Weights of a small transformer language model.
Size: MLP 256 GELU, 3.97M parameters.
Each number is 128 + 32 x the weight over its row's rms, rounded and kept within 0 to 255. Layers, rows and columns count from 0. The size above them is the row's rms in percent of the matrix's.

# layer 5 attention value, 64x96, rms 0.103, rows 0-32, columns 0-95
size [102  99 103 103 117 111 109 108 120 111  99 102 107 108  94 107 107 103 105 100 115 112 102  98  91 101 105 110  96 102 114 104  87]
[[156 165 142 187 135 128 127 110  77 171 153 146 164  94  91  60 171 126 125 126 116 179 121 135 106  88 110 150  99 123 131 163  77 164  70 134 108 139 126 110 142 140 159  89 129  83 145 132 213 130 137  89 113 105 114 120 136 115 188 126 122 196 119 174 200 133 111 111 166 106 146 144 152 141 123 129 162 127  95  98 132 131  66  99 122  75 118 168 124 160 228 133 140 130  83 132]
 [105  53 129  94 146 129  94 133 166 146 131  91 169  94 125 168 133 149 128 139  95 108 105 121 110  84  76 112 142 120 170 107 105 105 109  91 140 152 165  79 132 206 105 133 118 121 109  90 107 163  93 120 139 129 130 166 127 182 200 111 102 136  63 136 114 102  90  78  95 136  88 174 130  83  92 172 105 140 147  60 194 144 171 107 135 105  76  94 140  79 131 106 152 167 130 151]
 [152 127 123 139  99  93 106 123 129 118 143 166  92 112 118 135  50 148 116 124 166 100 130 139 116 175 171  75 129 209  78  40  69 163 148 114  97 137 119 124 130 113 120 148 141 115 147 191  75 148  99 122 135 135  99 132 102 185  83 175 134 128 205 136 138 171 101 136 130 144  93 120 190 123 120 146 103 146  77 127 176 167  60 109 135  77 120 137 162  88 113 128 151 112 119 145]
 [145  77 150  84 116 149 132 100 127  92  90 130 105 141 114 129 105 136 111 168 143 147  60 119 133 120 117 206 113 149 141 119  69 112  80 205 147 174 118 103  91 161 137  83 123 157 153 144 105 108 106 151 162 146  85 151 202  75 158  42 131 150  93 126 136 104 128 116  89 131 118 120 129 130 166 110 120 128 120 182 175 116 175 177 120 145 157 140 184  96 130 117  85 133 107  57]
 [104 160 159 105 115 138 146 163 101 102  87 144 104 100 100 106 177  97 108 158  61  98  69 140 101 118 123 117  86 148 158 198  97 166 113  67 153 162  93 123 168 188  52  59  99 115 119 178 110 164 139 132 134 104 113 118 128 152 119 164 134 112 158  88 182 149 196 176 103 127 155 156  79  76 157 171 115 117 118 112 133 131 130 129  73 159 145 110 142 130 137 107 102 150  93 109]
 [159 135 150 103 100 103 185 148 159 115  44 166  97 137 140 244 159 158 175 110  66 119 133 143 162 154 124 122 105 161 116 143 128 177 149 124 120 146 112 113 104 180 150 107 124 146  92 125 114 194  86 161 208 189 119 146 169 164  85 154 156 134 152 149 103 128 116 102 122 133 126 130 177 132 151 142 112 124  67 111  90 148 126 120 182 137 122 129 131  97 129  72 115 166 128 122]
 [160 169 109 126 179 101 126 151 155 147 127 105 169 134 109  79 162 181  78 107 123 117 146 184 138  95 110 198 174 103 109 106 140 180  85  98 128  60 147 119 141 155  96 165 114 141 132 145 187 126 122 184  85  89 132 149 156 160 129 131 164 125 112 107 108 102 126  94 129 137  85 168  65  51 114 141 149 168 149 160 141 128 120 147 119 152 154 102 166  59  94 184 104 120  91  92]
 [126 167 106 110 144 176 119 140 135 138  79 132 141 200 117 122 123 113 117 118  85 166 112 114 113 104 118 143 154  67 103 113  86 139 149 140 130  83 112 133 196 158 127 157 149 186 135 164 192 172  38 155  87 141  92  93 124 124  70 149 120 127 153 112 139 142 155 108 131  83 119  98 127 151 126 140 193  94 148 127 125  78 190 112  75 149 107 147  67 115 165 138 122  48 160 132]
 [104 156 182  97  76 141  85 150 126 130  91 132 154 152 174 121 101 131 105 158  33 156 150 138 138 144 126  80 173 116  94 197 161 131 171 106 110  91 117 149 140 140 186 136  97 109  86 137 128 147 156  68 121 101 155 121  75 130 114 149  72 150 129  93 205 143 169  86  94 186 105 151  76 157 106 130 152 104 110 146 163 130 148 119 175 117 132 137 121  99 118 163  68 121  92 147]
 [133 171 168 142 199  93 108 119  97  80  44 123 100  33  78 169 134 114 105 143 138 139  96  79 164 163 113 109  96 129 149 123 115 127 166 116 139 111 111 132  94 141 111  77 142 149  84 141 160 110  37  99 140 117 130  87 127 131 186 103 158 106 139 161 106 145 148 124 135 139 147 142 136 178 130  92 134  96 120 120 119 170  66 111 160 117 108 163  77 124 111 118  67 171 142 165]
 [ 99 159 151 145 144  95 142 201 160 144 132  97 120 106 138 122 138 117 183  90 159 141  94 101 177 106 127  73 154  62 173 155 240 134 108 113 100 147  88 133 159  88 138 163 117 188 111 148 155 141  93 136 103 115  84 169  91 150  90  94  80 159 136 173 176 124 154 154 142 100 105 128 119 112 146  82  99 114 107 124 143 129 161 116 113  84 142 152 200 102 106 142 134 140 111  76]
 [203 133 107 143 169 168 138 152 141 142 123 137 139  95 165 144 123 149  96 130 172 143 161 139 126 146 191 129  43  97 105  91  93 111 115 154 137 157  99 133 112 143 123  99 120 104  94  78 156  95 153 102 148 100 104 150 114  75 183 158  69 136 154 105 167 126 117 101  95 162 111  75  96  77 124 163  67 141 129  49 168  79 110 112  91 140 146  95 124 101 130 146  93 132 182  72]
 [156 117 129  60  91 147 112 126 144 169 121 105  96 129 113 121 119 127 123 177 178 134 138 169 121  70 136  80 123 106 126 169 116 191 142 143 209 114 132 179  98 135 165 133 127 158  99 104 155 166  94 158  99 168  79 205  79  83 150 122 160  65 140 110 145 150 122 137 118  89 117  93 107 135 117 140 181 122  99 109 151 161 126 171 139 165 118  84 188 103 182 103  63 131 115 152]
 [ 83 129 101  95 109 120 138  84  84  98 139 110 112 143 155 128 120  83 106  63 108 136 127  71 121 164 125 162 165 123 186 121 102 195  88 127 153 115 112 135 155 150 148 108 177  73 103 122 117  77 144 109  66 118 145 165 132  94 117 106  88 120  95 166 150 232 111 176 121 181 115  77 132 117 190 111  98 138  97 132 117 118 130 100 132 188 150 191 127 114 126 120 171 153 160 123]
 [ 76 169 151 149 114 149 135 143  93 140 161 115 136 120 162 159 187 108 101 113 124 139  53  98 126 106  94 148 133 147 112  97 112 100  63 106  87 141 135 146  70 127  83 132 170 138  80 122  62 156  94 133 122 134  93 154 159  91 157 129 113 160 185 131 131  99 115  95 122  92 100  96 139 168 126  61 132 137 131 155 108 116 116 102 201 187 155  77 158 175 114 163 175  52 136 141]
 [ 93 149 145 141 121 133 175 144 114 137 169 180 148 130 127 136 152 158 159  77 134 108 164 174 130 124 122  31  80 172 166 117 112 140  93 188  72  76  95 133 100  73 124 147 124  64  90 144  82 111 135 143 147  81  73 114 120 114 142 155 157 102 110 120 161 138 135 134  80 116 149 168 178 145 143 155  85  67 169 154 132  85 169 130 109 148 140  99 153  76  91 129 106 137  78 142]
 [156 137 210  94 135 144  91 144 146 102 112 115 109 117 131 168  93  75  83 110 184 178 178  82 136 112  75 150  99 112 145  80 134 143 113 140 145 159 135 136 151 155 154 192 170 129  99 158 121 115 164  96 127 116 158 141  75 138 126  98 153 142 128 176  98 144 124 196 159 102  81 123 159 154 133 164 128  62 109 141 110 157 126 164  54  95 118  57 144 138 126  98 193 102 114 124]
 [ 79 107 127 153  97 158 169 171 105 151  92 134 184  75  60  50  92  96  94 144 109 145 176  73 119 119 115 152 143 156 146  76 161  99 121 164 103 119 177 107  73 136 167  71 145 124 134 105 156 124  96 137 164 127 114 123 143 154  90 126 126  82 114 106 204 169  71 170 155 142 166 137 131 118 110 108 152 121 135 112 134 100 164 125 166 122 106  75  91 126 173 168  85 106 154 116]
 [ 96 125  82 189 182 131  97 120 183 126 101 124 124 146  93  72 143  79 118 131 149  98  99 127 143 168 135 130 110 192 120 145 132 145 107 102 149 142 150 172  78 112 185 160  89 113 132 186 129  11  86 130  93 186 107 156 155 106 146  98 152 150 139 173  78 112 101 156 106 118 157 111  79 113 153 143 159 171 124 171 125 142 190 118 109 127 154 107 134 107 170 139 139  92 129 130]
 [100 135 124 132 163 156 163 168 170  98 115 120 105 107 136 153  93 152 142 125 135 198  96 164 136 114 118 177 152 117 109 131 177 144  62 113 123 111 129  88 137  75 177 118 228 149  73 138  71 139  69 148 167  90 128 128 123 168 129 171 154 152 115 143 126 156 152 119 114 190 112  77 144 146 188 119 143 124 169  71 141 182 144 137 127 119 123 132 118 186  62 121 117 162 101 108]
 [134 142 168 133 125 150 147  69 123 155  79 155 147 134 119  69 122 167 102 137 102 115 118 115 123 155 132 147 197  58 137 153  99 156  94 133 155 162 112  83  39  77 129 106 112  62 183 141 167 152  54 171 111 122 165 154 116 137 130 152 121 101 131 132 179  93 151 107 132 129 172 108  98 147 129  84  76 100 141 144 163 152 140 143 128 102  76 150 139  96  66 118 147  84 135 177]
 [118 154  97 195  98 125 134 139 187 112  77 136  73 101  86 166  56  69 111 162 148 116 159  85 148  83 147 135 114 103 150  61  92 103 122 121 163 139 115  86 154  85  91 105 145 174 154 114  77 114 148 123  84 133 141 147 183 155 152 107 134  96 104 173 106 137 132  55 106 118 119 182 120 135 170 148 133 162  98 102 136 128 127 138 165 138 188 122  97 199 158 135 116  93 137 144]
 [114 191  91 177 111 126 103  88 115  95  88  77 129 102 166 177  66 155 104 134  90 161 149 178  94  79 122  94 109 162 163 148 133 154  94 180 137  95 104  76  84 190 154 128 127 153 138 146 130  98 175  73 134 149 113 116 103 123 126 191 181  88 135 134 105 116  89 145 117 122 105  67 160 108 113 157 166 122 123 103  93 147 120  79 105 112 134 173 131 106 107 198 161 158 112 106]
 [132  99 105 152 131 150 136 170 130 132 130 157 137 179 105 166 130 148 127  98 110 131 113 114 199 138  95  77 182 118  68 115  63 143 110 145 111  75 149  99  99  94  84  17 127 113  94 120 111 141 163 160  98  77 131  60 141  97 112 123 140  74 123 123  94 107 170 163 131 124  98 113 154 162  90 120 114 144 133 145 177 190 157 146 136 114 138  53 134 116 143 157 146 139 131 185]
 [115 170 182 122  94 103  72 173 157 140  91 119  92 157  68 177 142  66 143  95 113 143 149  87  98 102  99 154 215 191 127 124 127 144 176 104 149 151 137  97 185  85 112  88 112 127 122  71 135 115 177 126 111 175 153 131 103  68 157 125 120 152 123 125 146 141 178 155 129 128 154 117 124 100 144 101 100 149 192  75 164 120  69 137 105 157 113  98 137  90 147 173 124 135 149 113]
 [121 154 154 162 124 112  85  84  98 127 122 193 100 142 157 103  92 121 140 115 109  74 127 152  99  80 138 109 132 158 181 113 182 127 109 107 175 121 136  95 171 141 128  94 169 160  37 126 161  85 137  76  91 155 145 115 124 153 125  93 113 150 116 156 117 174 130 161 115  77 146 137 182  68  84 124 104 104 143  88 150 127 144 120  77  76 115 139  46  89 110 141 131  86  73 141]
 [113 135 120  77 162 132  69 138 124 130 107 131 159 154 118 138 120  91 176 135 185 127 132 112 168  44 149 152 118 190 145 152 112 119 125 174 156 161 116 139 126 174  86 147 176  93 117 136 173 132 195 102 108 140 151 164 163 140 151 195 103 130 190 133 148 109  96 131 161 166 153 107 107  97 123 109  54 141 146 129 109 159 125 137 214  90  76 157 112 141  76 136  99 137 124 179]
 [ 72 134 128 145 120  81  79 118  95  64 159  97 133 123 122 134 110  53 118  89 127 153 170  85  91 120  80 129 127  99 106 123 159 113 110 132 143 158  97  85 165  96 115 134 136 151 167 111 145 186 145  78  98 121 114 137 173 127 152  24  80 133 167 119  72 124 116 100  76 172 128 103 154 129  72  90 126 161 178  91 114 138 134 164 145 133 176 175 131 112 161  88 111 124 162 125]
 [104  72 213 123 135 142 185 129 124  74 161 104 176 169 117 121 142  86 147 105  81 107  95 147 155 166 146 121 156 191 178  98 106 156  82 138 105 136  83 151 115 122 124 157 149 125 164 117 160 105 143 130 132 115 145 133  74 161 132 129  69  91 127  54  97 115 150 113  97 151  99 138 123  94 145 171 172 150 111  73  83 167 112  84 128  47 143 118 112 148  93 138 164  88 107 121]
 [133 121 206 146 180 165 160 163 173 122 115 183  92 130  80  91 131 120 160 182 102 133 121 113 132 207 128  88 104 111 190 138 137 145  91 109 109 141 134 149 127 141 161 172 152 205 124 102 128 126 148 141 150 102  80  64 151 144 182 104 162 125 119 155 137 152 148 114  95  56 117  73  88 100 173 134  82 116 101 143  96 100 107 152 113 115  77 142 144  91 135 125 122 184 140 147]
 [ 78 150 132 146 131 188 141 199 131 190 182 158 101  94 159  90 181 159  61 173  88 141 172 112 139 151 141 144 121 125 122 102 115 165 121 152  89 144 113 116 129 108  88 115  88 132 140  84 148 140  95 120  99 146 124 154 108 137 139  60 105  91 146 168 113 103  68 133 139 137 119 128  57 141 175 140 110 138 106 111 190 192 151 105 160 133 136 112 115  88  69  88 169 173 147 147]
 [108 167 155 139 190  85 126  66 155 104 139 126  62 155 108  79 133 103 110  97  92 151 160 121 138  99 136 155  47 140 109 115 137 107  89 175 129 111 128 102 187 103 104 114 143 181 140 126 125 108 119 159  93 185 136 105 134 125 125 164 121 136 114 140  96 149 115 125 105 137  61 192 119 229 160 107 143 118  89  92 137  86 132 138 171 155 101 151 144 141 184 147 116  98 179 174]
 [178 133  63 167 111 151 189 118 148  72 135 101  69 114 100 135 175  72 123 173  78 153 130  60  47 161 121 113 128 135  97 134 160 151 142 132 142 145 170 160 165 149  55 111  72 175  96 124  70 173 136  81 115 115 122 135 169 136 149  97 124 131 131 105 139 134 155 140 135 131  76 163  94 152 114 109  79  81 141 164 139 128 179 115 112 138 119 135 135 143 103  71 114 111 129 115]]